python train.py --n_layer=8 --n_head=4 --d_mlp=320 --norm="rmsnorm" --norm_eps=1e-05 --parallel_block=false --init_std_qkv=0.0279 --decay_shape="linear" --seq_len=384 --steps=3864
Each number is 128 + 32 x the weight over its row's rms, rounded and kept within 0 to 255. Layers, rows and columns count from 0. Numbers have three digits each. The size before them is the row's rms in percent of the matrix's.

# gate: layer 4 MLP gate, 320x128, rms 0.154, rows 254-270, columns 0-127
# up: layer 4 MLP up, 320x128, rms 0.157, rows 254-269, columns 0-127
# down: layer 4 MLP down (transposed), 320x128, rms 0.178, rows 254-269, columns 0-127
gate254 096:201094100120075121134083102151120138101155098135125169061116081101107200150099188070109099134153128114093152085124134099169148139101096143109149093063090072182102150118121193147111102120061150122111163155074177128158131155079093171110116114136080113175129095173210147150108091133080101173109152130160138121112157082112121104086148155149142077142107104108146085135142153119130131098130
up254 093:110149175078110114064107134122078173169130125135127159156201122136127115103179044085146170157130117119158075151173149110125156144121160153184120178122072109105061166136156121158181157149084095149174119121054164179091087174097098090146120133127084127115144133163062140093123124120145143125139165073069183139170143160124146167093144164112138143123090145112167133132144114106130111084112
down254 100:118171086153160144149143148122120159106131103154125139157154156175171055124118100172108094145117088143071138166138189115136127176146137113106087147174103152148120144151136126130119107148134050109054123119172158123152138112073117151187122167174138097110095147085148089098144050079186115088171111129138121140165096084157113152085160126123077173122165175129161129052151132104191120187126
gate255 102:082101126094100128175169102077141141077131162122145122150137104150102161113138153148120108140134112136175136085157100084105197104173160114096141127134178126051137101116199171153162121099121184189134137119153101106168169135126167128152146173137155209122142124081047134124106055101054126072127149120105199112114176152182160106127106109111137159118100116160143156131097114114116137109178
up255 097:102076114104105198103112142143154160121093085123122087146143149185117117211123137210025151150101148161105156113155165100025161137153158139107104161101105131155165147155152127135073155146123114187116147157156138171150117135120084108123126118079090110114122141138133101110110138153164172131122163138077139080118165135181142071149075102159136114117111159119111127195129182134133150114179
down255 102:162143118086093104125096141182122142107144127118120122110158135119142238149213145072130123085096156130102131102167130116134130098117115150109121187105135065133116148116104151106120106175157152097121118128084139134122134111175138081151110095061104152169123170139136162120117122153092112158134150129163122139181133179088166104122142136077052063184085050126137118187121183046145118113135
gate256 098:024142148091146149150165151125140119097165189105159145132181151147144156129078134125106136195088086063127109098177184132138128131099112120064116186169111165124149159073099131148115126133144116118127093166127114098159081161170127110170140110177147116116105152119050157101162127161147159133183117144094103189134131117156230125150105124128172130111176130155127152151133131143165152065142
up256 110:099065128102115196142114144180089088165142140172107070132134149121104172120128118142134152143131109155067144125158124053091120103178155110185126128088105095119134056094076154101132189083088104154085162136131126136125100126094097140122089143173187132077153120153142108161139162154110112181140107144154099138215053173110084107119150096069139180124145145123177121127148149148110119162093
down256 114:114081101123140112157147130106114114096169144100109094103163141088112000137136071125139114138145128115149162185145074148133142118136140118140103138138100174096109118131112107055106160123156130161119099168068140183114130135139177145160075147112157133140146140128120086172101161106097089138129101147210144113111108098158153153109121163151241160127065104146149140122200152118080167169128
gate257 095:151098120136113136161076107111159117087162117152091090129107131177178110139107152119186081116172147089120080230094121098125117159117134091045190075085100128151090166113134113148127166161107143156187082151167146162115149163080110088129162115152177175147171144146105099125154129158118090130153118127084060092136179103096116144197106146141139097134115085167130094160113143167156162137123
up257 090:143107149192162091216129137096171117119159098156126092203171180128135143163141140108093153140168109140159112187118174178164092140109119114187145097109037083136097171100110176143160094151105091135135105105195149182108131143095148123131148104083117169149117063136135129136083141148157107151179192154125092100136150139124121173091155137165128084192155109127127101128116103171147123108142
down257 090:177170130127106143081100110145139144132139103075131136133088124138156079100137132089146112103135186088114118194118183161125189111158163111053104103174119108133124130142142148106137102134121069161133086116156133178105137094190104110089085146147117165134136082166130121121102076140115143155071144114107133156229082132160144072145175156170028108122144139088115110146156095076149155096161
gate258 104:126132072164098165122143077099123151172148080120100116146156096042101123139147167171160155116103111139117099105117053158156083156069135139128133160156141132171056131149072144102152168157116128037150149090181143132147100111148113117192088107118175110164130085062114155111084100118114106189085114101138106102187152168142139119145166112109099133153161068114115146106140159103118144183139
up258 106:061204127169155092178103126121120091115169147136128104104127116206115160113151083108112042118115137105108109160111163098119169106140114146139114104093127109063177140116124146110094147136173160180132143158127166108157112090179144146111156096067095170132162103174163133204170124111122146063110095066139137077094116130095132136109139151162129088124135164137124157161074168127191079138171
down258 102:112106172114096084094130137109105109100107079139111094095122143158107196162089063102079143109087156137051130118138102135107103122141132178066155091114127080097101092135173148161184133114154073133130109166161166116118130123075199126126112132087066139191161149142122098103111101117131152113084130175134163148120138150128110078120067110114154169066156074098111110145170154133134218147151
gate259 107:115140130033144137127149137124181095081122122150101116171126106174123151129130182093105120141143076143103142131170132120160144153134120103101145133075110115148169130098096128124157134133143176071138173123114107101097168104094168108129161157168113062051123173078125137155124150095110113153107118127056136209113110147068188136077123106084139123165211106117147187169170074151130164109166
up259 098:100160175151156090119102148147169077128099144136104137125110095146120182165142149149131092110162163157102165105139116165086114076049150118138138167110137071136180131176102150118133115173188145167116173152107088110121136123098147152118159110087103066074127124068059103173125090131187181153166120151111110221105083069123102106144137158122140118172163073136150144138099101098123167089114
down259 094:057090185170132103131174104111152102120172186115180113163147112158141104102136063133143128134083187147167104134185120116098157184150095120110185111160096051136143168067110122137107144146077063121124083131152095142184147166167172111141128106172127157103107094139176112150086146134176138134122107082120141179127178111108081127122144087162106183182108148136119129144093089105146093158154
gate260 098:077127094097167186105141186153098178158094108175152152143085161151190139117144163154171091126109055106170159090142128129129090132067080114168126139168129088167107140081113142173137088111152171118131118152090161140137110098161148117155147123141163065081221121091145077145138124085089094177125153119134125159163080153130138119080149170075155138138140124129101102075165100108130155142077
up260 106:125165134139159143172166132110102145126151093131153159156144150171147127144108151114130121147078132149128146196117159140086114162131167119174111127147100102115164082122160099168105105145048149106176160100089139150115143174152203140040122148094142150140139150104113172152031060104135119175127178158125105193107098176093126110068180132131139134148156132073107155155169061094127159114105
down260 108:135123072172106115090143141114203069124090058151137142126124191158108154158084141142141125113062144173102171187128049105112157141170107093152131116161106153121143096095107108238119080176109095167113139132114105111169138153109082140107067118123157069122114117081121112191060162110139098085161109138074130116125132107120112135099131142123130115125119136151181151093115111086118170128114
gate261 091:127054197113132186161136194127167133137100102086140122144132107173130150134188168125094077153165057140113112117119158103124127110125131175131157074162107128070149136115111104155132197141121122157156166117102112122110052157121158135099080112115093157089155089102137090129146143118071117130088110179110125176125111147086172128173114185108147157160118150118097088213167123138118067143072
up261 093:099120165120130118139161111128102146164170130142086093110114163107106074128094100138181134160072145103157111083170051133108155139117125184189132110078111156111131159071126152106077117111154116129114142160061094115148107111109094139082159116165132105123158056142135183105103081073229190114148101117168178202146166117075113122126142167110096130130107098094101119117110119125142127076089
down261 093:056060102117189125156151105184135128112112109092076109095158094156126118093176143187126115132138085097095114121155145170043120129141140111062164161097137141146136092181121162107126126117143078137136114131106111156079077136091153131118142109175102119088148189117083155146082168160115128148128111176173057122087131101133141145092143147086103140063112175189125141117171132105193118144085
gate262 094:080144134158094138145114081099121132115117141136121108084091108047097110158151036115110117136119161137173077082127100121126122149039153164079118183085135124087096117115171160143107220088117090070100110126141152118119116121174088095162103154155147113131155118145127158126110083161095103170121122179120117107120113091180126215161076147149119163114132120112073118117129178122130131121062
up262 090:165156080153131198100170170063143141155137180128142104144100128162124114116159131145142152092145180123176165159132091118127073110105091187101090109146100118113120136144126131152162072182051135178150134121139148060119161118170151126145168108115196098141109153131115158144190142112110184081158166149158163094118121187056147120130122139168113143140089086181184083122104122121150162086102
down262 091:097066141102167168134137126109151097121179178103069138082088164131150087133117122111213127136142110130086079142124031179146088162153159162069120162150127155079168143122146148074141165088162105152139132137135122094136134092160124099116100172140088161085106174202126110114123097139074089152191065170133122132104114096120133139138098105156188131120123147104131159077141131119182148157143
gate263 104:098129139139077125160122124185185105127196116111130173125189145098113146147142147078139139109081130138113179176126081157182140145155086124130154111149121218058146132197161102133111103105147100146090154133144091148084079074133123148145134158169156101108128114121087103108121151143088113092170128139085120120094070132129173193093165145132153093098182181084132186116182149114073140114119
up263 105:157174169133091097131152112059152132127119141078135120101117182176112170117028154181155099152141136091114143082111202119140099170131155079135206106103127144205132104065131136104148113139149120107150067155138131092155165135121166117108153083082078116133133137100113126118102134128139130166097109113159129108147184156109088072082146075138143114174097135185158159108082107159157086107145
down263 100:055124082159137138136144171042082160156146077070083157128098103199095122181090168134167173125108158145130087147227158108121150154133204099134122141126138121091117093139090159147156123130125130117128086146152136108086111100174145111173111075134084122145167121075123132154178139085159145158111088194145151155193133096128123132104087127149153154151077147092141131094137116155122120094115
gate264 096:101059112176078119114114177089203166139153173118102143150135105140101111163137129101127130068101096165111138195167136150153106069127060090087133155086100119151095105127156163152162139095125143121112141141086149143156181147094098170150162136115076187094115139132122109164121069144095148150162172134086113127112165083105120136042155167174115174143147200138168153105151092117160118110155
up264 094:115109135098074143116157144140154075152112118142075149141104102128162110134109101080137168184104148107152130147159093167115170100123154066171124092119093148103134091107119153077092161044133173127171116125109195181158112151156149124086097153162125100127160127081107150159098138146041117141054188101094166174121116166126094184171085132092121121101079129080124113080124132172091096151133
down264 095:063146068106125147152104185111161128098128083180138149123149152119116184113140101134125179178140164118204125161105100118134177085176188140164175144088140137152137131105133205108154140166126141099162150145111123114158097095157140082094145156128153138123216102133158139159161121119106165104150117128099143122079152106113110187168113181135133145149128060145129115124131126205111029165143
gate265 102:098150174185115093136177131181151122106198171144103149121189147122100142121106144137108180116139121113129139116131176166083129170068112174100160106125051080119140138137157112117130125134134142128152107068186117097131120081098145129061195081141127096106147070111096191138176091133110121101154152165079152158092107172127148117112130185061125101148122112133120189132179189091106117114157
up265 092:139211124085124154138063115100115125119088108093130161119052084163183157196157098160105059120106126154145117168099094149125066105184118155146131159136135142113144101133164141159146155112140149090130127111097127154120128182138153190173098154146097172113112141146126092140152159145142125176127065146115064080147159182190120097140139145173134141130143189131090175087076079141153173123145
down265 083:092080065187084090141176142155170088145121108152075200176151151060094182104143140124113130142064166152159092084134091169130106084101175148146115039129147125140107156091098162154109174119168167103148214162184106090085119096125160109142118085080161136186146145130143127156102135121127118071115124154127129114114114136136147126106118107098185144115144117131162121146139077135165097121123
gate266 092:122129129125158120184181154101087066063142125099072089112160119140134126170130121165085074147151165104081180136134179160124108169134176180160161039096125195107150167149191168120149150128130103064110100175183190155127108099142103152131179113127173118155129099148128123154138137120095128121167158128122192145099144166092092122110115172154090123110070109128160108146142147124128113099180
up266 096:126086139160066134135128121094171100174063110155097102121136127109098149190117125134094163118115095093131137155181142128205169156065067163091155120138111109093147129134065198080166103196099084099095110151148130124080133108155176145097113171124067145121144157112178147080170164147140159093154105151112126097111096063119085116123135120047113116096171118121139100159111161125134143164128
down266 094:118196204136145150113089140088117120166138118087170138095115171119149121128149140110118124113107105130085092155111147060078094121073124140126150099146093159141137121118137064124088117021145092155121131137078174136119132112117136109109128116081125097105195099150122139107137136104103069077145183104093172162137106086178106122159079180130123108085120135143138081198113121099195054104137
gate267 093:141159125157061157126152152135084149071099178130126112140081151103074154152134122109149168118198120078119154121182161141153097147129103168137137144116105159185161184169115095126154157124124137138157132092097116108089125104201106146136047141108129092161182141098162087096077115148089156147179169049149131044125111140089182155106133080146133127141128090093125129096186153144100142099111
up267 102:144163072141104056132109087112098153162142158095066110112143141173106093160068079123150122103157113122131137113127142137088084138146122173132134117082091160126101152130133126073170130139092148149150117128116160075174126198116148170135126147153114115131147097138116154134160213155108138115149095099110182085144112106073110205070150113195127109090061081118136100094168151198186138136096
down267 093:152166102149100032098089116137107090107079123143155127114143139091135100171184168174112067056157074095140157137115132131138128136157160164146131076066091113113139105110127148068114111094063165155161173058123113045141139143136105149117080138134166132122156127162142125116097155171106112164133140131179149103094117165080154180082109111161147093160111139125174104154135136159184126153175
gate268 101:135142078167186147093159169193123179078156073121177114193148177137086129130125137132101164117098139130124186096152125185125147099119122105166131117174133155104151133151139138190113150096105091188124095161132087120170139079105131156071099099113128099158170128161156185122111160132088120139106140110065076122138203114111102155113155143117148104123157144062059103065165151175111127154126
up268 093:053066129103159125110140092129077131186106195129136121133143133121108082133130174197129099153086147129161097115203187124100133129082084144113102152162139143164148143169172079171150150129164131094120115178096162158109112190146101162123128084151139184156151151145159092085153084072140139155163113175089157117130162127237118123100175119177141136153105111134145119105119128108155098109132
down268 095:105131058117102059135137134129164069143170116116117103130147180132133093126148149147133122126162103168144135153110105080125076148082121147163116160086149135159183116100112155159150153108119154133147044099175060131213067139104090147144123102134153123122134160112122143097081149203131109112112106180108142109094157111110159110110155121116220121197078137129131132064189096112140184123135
gate269 098:128104167176135131094142211113032146120104095138104137101125118187095164139109162141118127121110143131129092141115057127103101120127148149224107157125134133139138098161203144132134083074098075145132142114101187146125119077103113244161105137110130133095167103112121089151124115145155094134115121109126086126122131176158089144130093180086171119166153136093108091133090133170182106150158
up269 104:157120101132120068184135128175170165089098096116054160064162115105126145129142194138144143102109123122087103118110129140095083147148170134113139120127141116098099107162170092140049141113109118162187159075091150100106194150131041086141164172122174123153143134147138128095077081094145134056082093159091121089158166127166094121127129130147119183148167114179162106146161147164144106132149
down269 107:136111065138178102151118125112166134141151116125086131064143105132152111054148145124083157134126100123173132073106186135149067159164121130072074154129116093138112133088150120088105157141146067190194188091128116139133138184082072142119192181203109133155179159162095080131126135167090113160091135133127100152136173120112129131122122145077121144125133140131166168137105125173067159091162
gate270 097:134162090129142135161130159097128216090123131133130132135123188147107168193098119120109182175172119067137123148164106169147094134143118151119093084109164116106096105132133044116095178112133178148174090147107098125100133118130114112134158100153095160140154087143134178131167135135114228101100135106114052140202149146101098133132149065055114126135118183131163125150147179121103166087124